{
  "n_layer": 13,
  "d_model": 320,
  "n_head": 5,
  "n_kv_head": 5,
  "head_dim": 64,
  "d_mlp": 1600,
  "vocab_size": 10426,
  "activation": "squared_relu",
  "norm": "rmsnorm",
  "norm_place": "pre",
  "norm_eps": 1e-05,
  "positions": "rope",
  "rope_base": 10000.0,
  "rope_fraction": 0.5,
  "qk_norm": true,
  "attn_scale": 0.216,
  "bias": "none",
  "tie_embeddings": false,
  "parallel_block": false,
  "extras": ["local attention windows", "shifted keys", "gated attention", "capped logits"],
  "init": "uniform",
  "init_std_qkv": 0.0153,
  "init_std_o": 0.0,
  "init_std_up": 0.0153,
  "init_std_down": 0.0,
  "optimizer": "muon_variant",
  "lr": 0.00812,
  "beta1": 0.93,
  "weight_decay": 0.0,
  "lr_head": 0.00496,
  "warmup_steps": 0,
  "schedule": "wsd",
  "decay_fraction": 0.657,
  "decay_shape": "linear",
  "final_lr_fraction": 0.0,
  "batch_tokens": 131072,
  "seq_len": 2048,
  "doc_mask": true,
  "train_tokens": 800000000,
  "steps": 6104,
  "dataset": "wikipedia_en"
}
Each number is 128 + 32 x the weight over its row's rms, rounded and kept within 0 to 255. Layers, rows and columns count from 0. Numbers have three digits each. The size before them is the row's rms in percent of the matrix's.

# v: layer 10 attention value, 320x320, rms 0.126, rows 96-127, columns 240-319
# o: layer 10 attention output (transposed), 320x320, rms 0.109, rows 96-127, columns 240-319
# q: layer 10 attention query, 320x320, rms 0.0983, rows 128-133, columns 240-319
# k: layer 10 attention key, 320x320, rms 0.102, rows 128-133, columns 240-319
v96 104:159182161083150186190070093100114082165130144080133147081191113130120145131111139120115116125103141144092117157148137120183181096096156131115104106125142099108124071123181110128146164162180150097085170134093082105160117133097149124090026154
o96 103:113176155110132060145102117127032113162130146161133094133110078186146124096158106118148149141143093147136116148160159104124134107120134132157096156111135084145155165085139058130147158099160144058054148152108119111181148111108129202126156083
v97 103:110107117172156120164156142166154151081144132148113121145150154131113105166128144156175090146134156143123126103109117151096132168148186177159145123123129114070124219137130156128119122127119171159144113116148112107159189119186128056107109153
o97 105:098126156121141144162138158167123115068174120137110209212114161080111138166153130176148115130113180125094119122131089122045146148124179133104165097138121087140147139126105105107112103134101149101118128170118099167138198080146103128139123159
v98 098:075121215150171107152092107125114128205089142125150101150095122163135164097130125162159099120085188074171140133078088086138132114086174183119112093173109106115110129121097107102103132156167122150160100147096105105200102133063198116165076106
o98 100:164118187127183150100115146079100111153176091121098126110133133107137194165098156089137062147112109130110098078190132118105094089131118170078145124100063115100138152114121097120061104102122187107155135136161073166137055138135144143187170114
v99 107:135148177115108091157090201136119126174114147110224138143119127172081114027116097135162067097147161166133098178120105134134159087159166089076169100076113192099139115167070112131166065066129091111150164139117189117122162149084123154169142091
o99 105:121103172165101136153177172089166055157074141146141179168082078137080130063133156178118115087164138151134138140079137132189166118140196124143150102111065134091068102139080090062162122145138116106111129092156114100135183096138187097169127128
v100 105:125157167072103184140162156175100089207122105114063142140161106121147082124101148091123140109082111123164135157175102146113169124123133123125167130132150115176179152108126066128141151072131110115049144161112124158182182144108116168096093150
o100 105:139145142080099173117129136166122117233086060150129141151125148149121117166109184118173132126146121107157136109144126163090138164140136117129120143115096170102145174090164112099130170122133139162071117191152086095153150096133112129130108150
v101 098:114101087155101125071117181117145151122101137149141094060151160084147110148132106134119193096141111176198144129128053070113204148130076133089171087141200213147087084128103125131132155116127158127155026143130156105174097122154164103125097087
o101 097:141102088190147172103121134177174117088117168085097096115089163073174090168161104138140133072216166170195155115114159128111176114132108130106193055149057146084173182168069126141138120080165200092120098195121120118165133124067092072127101112
v102 106:116118154140132081102106120119109034131137081117114076139124149101156114159157122114142136153177051096142098120119108116118179177164112196168127112103188147146157159137104104136057188145113157114050150094112096077110085174150122173077119065
o102 106:100126158100128091109132106162112099158187064103106139204141163104151168108121100111100118129134109117112122172156129115120192163102136151106061095102200166154136157093154143126140179169084155074087143125093161053074092052165148090112150138
v103 108:145145133060131100122134120096078133083122172146113085093171113138176132127141131112184170109069154164075205116148166127139137120151128118163153144031093080041104110153071103172099085096074165142148152108184129154117110069100097119112089164
o103 110:139179112104141163091130105075078119061138151137139160117151132100121120117051086100127204099120118085099131182141114098192159102135133130104149126122125082114099130079109082135133127144095175117115132132129099103172168107144115169078135140
v104 099:097098127116124119105104130144074164158125129070176187107133076095096123168102133131123128122142083140067165148126087159086094100123119182082132155085087106142209119162097144112132118120176149140083147123100106112182099145177119120183058143
o104 101:145089091137121104137099201140036132157057131110150194111103122169114124174074149182133164098133116160124123115099125136077078146080063162091115167070122078122154104147139112099091173122120156147065161121111143128168086165161147121166113100
v105 103:104092112180101103123210160101138121135125103121124170126158129089119124105112159137133232124106097122139113105136108132097180195126195122141141116132135154133133084118069115109127161078086106142174148119072111132113071183152094138112144098
o105 100:096088108101110120172162135148121115106099104105152055124162136117035158093145170166146122081189130113106160115145106097145147209133144128116118106131144110114125114148101103137106139160118117081118193118108093088060120105161093132118136064
v106 106:201117134084115134162132136088133126099085151171152135145162139151089110102147149103086130106011126132131165128151180100151138117143146097114165159148087166182128085135045058129138080049127069188123140124112080085083073108119129144115119094
o106 104:160114140144102135126118137074165089169048183139160156141175056142157085111082123136174144100100130100163158138138101157076109127164118102136067134087064110167093155130087074136128187121107112169104129068084085108067108117146071142098084156
v107 105:162141127101136165169168098175161164131094155163073166118153098184138126118119174089116110160113179106117158117125119083114158148085094115051166109081219095061164082128091168134153112126155071115160140130140177180100131101162124103108089105
o107 104:133060090144090175111117156126147176176105101123108070111123168149145068159117141130128153164132109107085133168108114108114103153089186118114143188128167066131044123120116090139113134119130101162105125069118146137156157154162127131109148151
v108 104:084108140110073090176113115174124101132105084164083119111089102151178137155137101142149142105132074105130164139177182200106152155139163111140138144127163152187176142133107174130123210125107073155150112161132195100096081133162094106138104153
o108 104:113179129075100116214099124135168113127125089153079082113107105157184118100144119121168138101153123138093139135184172175175146126114165062127129134107126116128087143160097085108178226167152082139113106114178124125091105180112151111132113068
v109 106:149097152100114108082169096050089138133149047069112159149111122097157094136140138128063178095102099070113120106128124143105133115078144106092128115124173060119142137142124096145169147137073129128140098090172180139138181156115170142087150161
o109 106:127171127129059098103131092175096176088156084121174174123091120104095100156141114131114162104142098101163104132123091202092063078154113045142118114111142118112123151164110127093127198141125084139111124138120178134094152196127117162148106097
v110 098:104106129106068122156167106110141105129121159161094100215100127128096144153092125152136072104147070098109126064151069052143146106120118142106133149116149115153200114112111147151148147121079102142089129125145146162089166178092087148136094122
o110 099:156118067130140075161182148163112108123121142179105117137080155084139087186111111140133080098125109179171101077102090112125097129135090145138128158111206097151127122114113117172176134080121070160116137083166046116095160136104095104136104070
v111 101:125092132154146079107160147112107154150157183164111127133096127119128158101108187123103108150068134107150134115168103080087157171137127140124162099093078125134159079043116121120113071185129104119163173123146092135179216178150102088180178098
o111 103:145128153179120094109114103112108123125098171166097064079141177116122149063197158154090028088108100103130099135096094106124102134147147134097177167107087153126109056075097090091120051123084156133158121110063150138187122158104116121105074156
v112 100:136160119163096132202159145063134188101107200133091138149157149099099116166138080139119116109169151142131202131085190105046157162065124203137121060116159154073122150163175134134172162131137163171056049139180113178137126132111196090132169088
o112 101:129115138111157121221191152095115146077125162088107079101157148076119110163152128112107152118129146174090134121159177084071126187059188120112143086085089132145154171117129147155133129142131166167138058121140133152190103132091183129122105154
v113 110:148167131109103087112079093089112128085118137114078113156121144142077208176079123155137160106132152109093146134068158126197151092107112176143126118146070097165148148132091122117129099136154119111134144092164164135100107152148089195197144115
o113 109:113142123056114123144143160114103139118114104129117126080091118145095189150102086135102102098175120120115151149092149174112079087081151195124107133078053110117136132117130156150158103082152119131127182112122199173093114155122094172129107090
v114 109:077155100102183105104102145067151125109187151028181101070143128146109098128132145105131180123143111154096127117125115166120087185145145143146115141151130117175132129109162084152138142097117165117113165148143175151140062114097119077100094074
o114 108:117133063132190129123140159119141101098134175092168111146117142144140135102120123130119149160135151141171123172120125119113156145157118103135129112162183114092114052067132135142129178098182146179094150126118149129146107114081120117133111091
v115 105:136091158122122143176083109140153124152138125088148097111167204107131054152145116114110117139150112104088140135099157103070117100114105148159183138154109182129151177099175128139110097170131134145084139122142118108134128155132098136089190144
o115 104:172172127147130113152137139180115114150156095100149050166115183078141111138118088149169128148106125133096183126157152134087168118085116119191164152120159192085132099108137103100089162144116103165129155150034109134166070134168130062147138216
v116 103:142113141149118093081095163091213199119164114134095095111101159192136099147149103122051084115122154120054087100076125114180148145181151088111098158100089161138117136089107110138149124125167162121169132093151107098107167117143109098135111082
o116 101:170113149159124106113090182065175154060109102086090137181150146148125086116101128161088144146101187133106105074155152126159186179189091087131120119156135124153128064123139157135177104080149129138097166149114187114091160171117129205142136156
v117 101:114114136082100160117146111154129140115164170149148143122140163083078200170204077169149183116149131150104117142100123118109114141114091171140129163133100143115115070167063115086135135135098120146158140130127102111212187150129134099135106127
o117 102:093140122148106094135072118082135131123122171154125150081113132141127161214160151161123140149146158137110155132138103111095118138109131143107155132128155141104118141135074114037118136155188179187153121058118106069166218203109101107163139153
v118 099:081142096094151139158136183182097077094142087109109147127127115126128120078182149141135088132081129121141062151102171110127136123169156092146063144082157069109115133126109105153125150191157094134187139086099172121131101179081175079163138126
o118 100:140190156096226165119104119125130145099174083131079123162125079123191104035167154135136118169123145101112112125145097098182104122162122157143107038103151120155098103146133123111108185127104139129130178107119151108097168098110131122173158098
v119 102:140137128184069119068086124108104101135107168057099090097191117136096095110045105187155169126152113084093144117122157164165109132089121103154142157142097176145169131145208092184074133200140125170114165092178152110128159121128131116122097118
o119 102:133107062137158136125089173100127124175131151104139137132063126102089108094127137131132133128130118098084128151120150143139107108088102129131121158121141135106159138077181116176119113162079087149132096129121163113136121172156124081139125117
v120 102:110074140170170179162121141049098125088086185138130146115108112160112144145121126146130107116083029121138143117086159088094126154100161100123172144155140087103121131125164132151116094109080063156124111161176139146103094109082170122136148107
o120 101:196141153156086103183130134089126136090166185140200052121156157133115121145112088128158092163085104178167143120106131106153158160138190145189112105055112131122093120127105128172103109092090138129182144114183186102104124156126119127157092133
v121 101:139077139098103162098137151160143121113162144085122184078114087108106171136105139119184121174073151124117118194237103125118138105135154137159113185182163141172121115128167073103109142131153202124136074133130108115141131135115114151169133112
o121 102:124185182115103113082141135077188116097124184125083114176078098141119070141145159102128089158123204124113196140135094127129131110153122176129133165123067116181139110147123094098107098145080216114121087185128143052130108135162135183172114119
v122 106:094173169081087139100064124120124158111147071151139145147140127100118145139122110109179062164057136102120076203102118104106107126048070174161104119058159048121144192132155211124120118136065106185110094160138121122148068159126126151157135175
o122 103:107098189138183129125170155145109178156109072073131105153078138196109125083089109126159096178134111055136103193141123123142063147096102150118131150113140088120097210131120132109118072191084107141145107124075178168089171188157165085100077100
v123 105:119117101142122208164157076120104098162145148102171156098160155139086101126145115166137158126134180151112138168118118148157085164134123091158126189119086102129128114114074143121127124136102182121174094129145154155140089144139158074172174082
o123 107:131149103071118111151137046126142098125131135131141132126139082117094168100090191124121151104131108119123116110129127154135063178160106077104099074120116100119172153103166186114105117101084172102162097128143182120124098101117147164203129135
v124 104:086136117177092079091119118169145148138139153126155090070103138108125121152116126127103183132101118204108123174121147113094119206078103153089112144137159162119165159108132108113095176174124188109106166155151056057057090109131139139105141119
o124 103:164111094207099139106133165110130141104122147126135113076086146054142111096155121074118126106168114126130091110137093074121118230094139123099104140120111176118220167075177104047088132126105178128101137117141129128167119143093152116100129132
v125 104:100090137061096147146079133129171081127136110079188142151105065144150066109100087104146124119130098157162158103119081132097120113071171098110129098133115143126070147095127128131157128114063103155179124081224118163114110098153157152134065130
o125 102:093110121115125080215136159182164106146135093141161138127089098101138176156140093095138147144146132123110101168103137139126198060152141127051124104128198144141061118074175118162161123100140182134126081101166112082109145180114143130172114107
v126 105:127064085128103098044085112165167106085144067107079092144140133160054109084118161131116126110154106145097171070138137147141184154078158136104117098116140118140128130157202109132152159161123108109134119089100182146143150155122182105177141157
o126 098:058108109174141158094135054100130116141133108124167154074122114114088187152114151138121134124131157112129104112079146176105161105148150145113089115125137148209101095141150128171144097135119112182192171125053143076085113126129087170130185078
v127 099:078092133090148100160148148191145154134080081096159165055156115095157167087169094156213164176173163172109131079120095118141152127176108128174159156153101148163119136138082157129219153108122150116130184075158103126071132097165123108123075134
o127 101:068142148120084138142177121174119178162056142106111121124143135122147173143134128118123174117105107126141133093157091097155134114139101081174102085107101168103081095099095221119135167133127201089133151086167145170113128115188115127104144144
q128 032:090140146097145147171089078094111107177085141144094054064093182128132169155081128134170118156109127121139141120073066097124167083122192094110159125130097117201153172151137163079124126188122120138148078097144124193194101091130093127113098167
k128 041:113116160145102168077170151153157149146244076143164112192163125133123127141181160082141201125173129105038131103136109141135072122140111163130086116183122127086130131176145124144110122089118124105142145102157164152101144132115134138121157153
q129 049:143095127149090081124084205172114125104116148115117149139129120149096068139123108127121093107121154051117107161079219147132135142169165119135148080082119119072125123126124089133115156136143145130125106123105121075155164106092140104135153079
k129 043:128133156116149174169210156090116131157136123134082067138109064129152189122124138108179152148132100200137133112142091138129103121101096101100125154165138155156123181115163096147126062098157142147149108158138128169149128134153157142092110175
q130 047:146122124154117162127140143112050124128127123094135091099073136169126176132148159141120128154131105128141162171165069110107097098070138132119110166137148185115164146115105157121135081141145138091125105175147175172112138120137129118180114210
k130 043:142118157120125092108074092183188089095125093130127164112144167085097089141089158123114096107168153134112117121108136112111176149154130154155143087144146062130134076162096079154156155147089173144123136068133086065151156161130072100149144118
q131 055:144161087119155146136132077063120115126178162150163100114169123145184132161160119127149145095161127155106081057072091175133142115119108137126126142205114160176200132119109128122121093099125089141131139167136094146139098083182115163103119108
k131 042:147127124149153139119096147149164201154182143140050120182163141146119174099149125114098157148091132183164160161148136113181139155158142148167109188121126145115071137172176153119099125158164123109082085182137123154121147147121186163150123125
q132 055:095107062115125094143075116104155127093149159151101140140155121107152065179129093085131119115114136154143048086050141133111164147177083115145122135117144101167121110133140138143133154109150121097120131148137077109146154119136184132118158067
k132 044:180120106135073136144155163097061105147096126080145158140174089168121182130180127128145150237137106100134113149146112123093087075105106155087175099150108125108080122114065144079137093112071071177138105114056131184160127112141129126159120158
q133 055:038132174120089079137116132131141173099136155144093157165140154093113097092131110113129193108057175152118127112144201088123171163183095107157148122100149108084077163124161138153136130093142162072131094146164111091066125178086167118117109115
k133 040:168150102134121196152136134107113111184119059142153107068042121131156127141107167118144069123175095116158094139153103094091094110136118126061127079160076127140164120111149130126184096111171133140130170042136170151160116145107095150077156110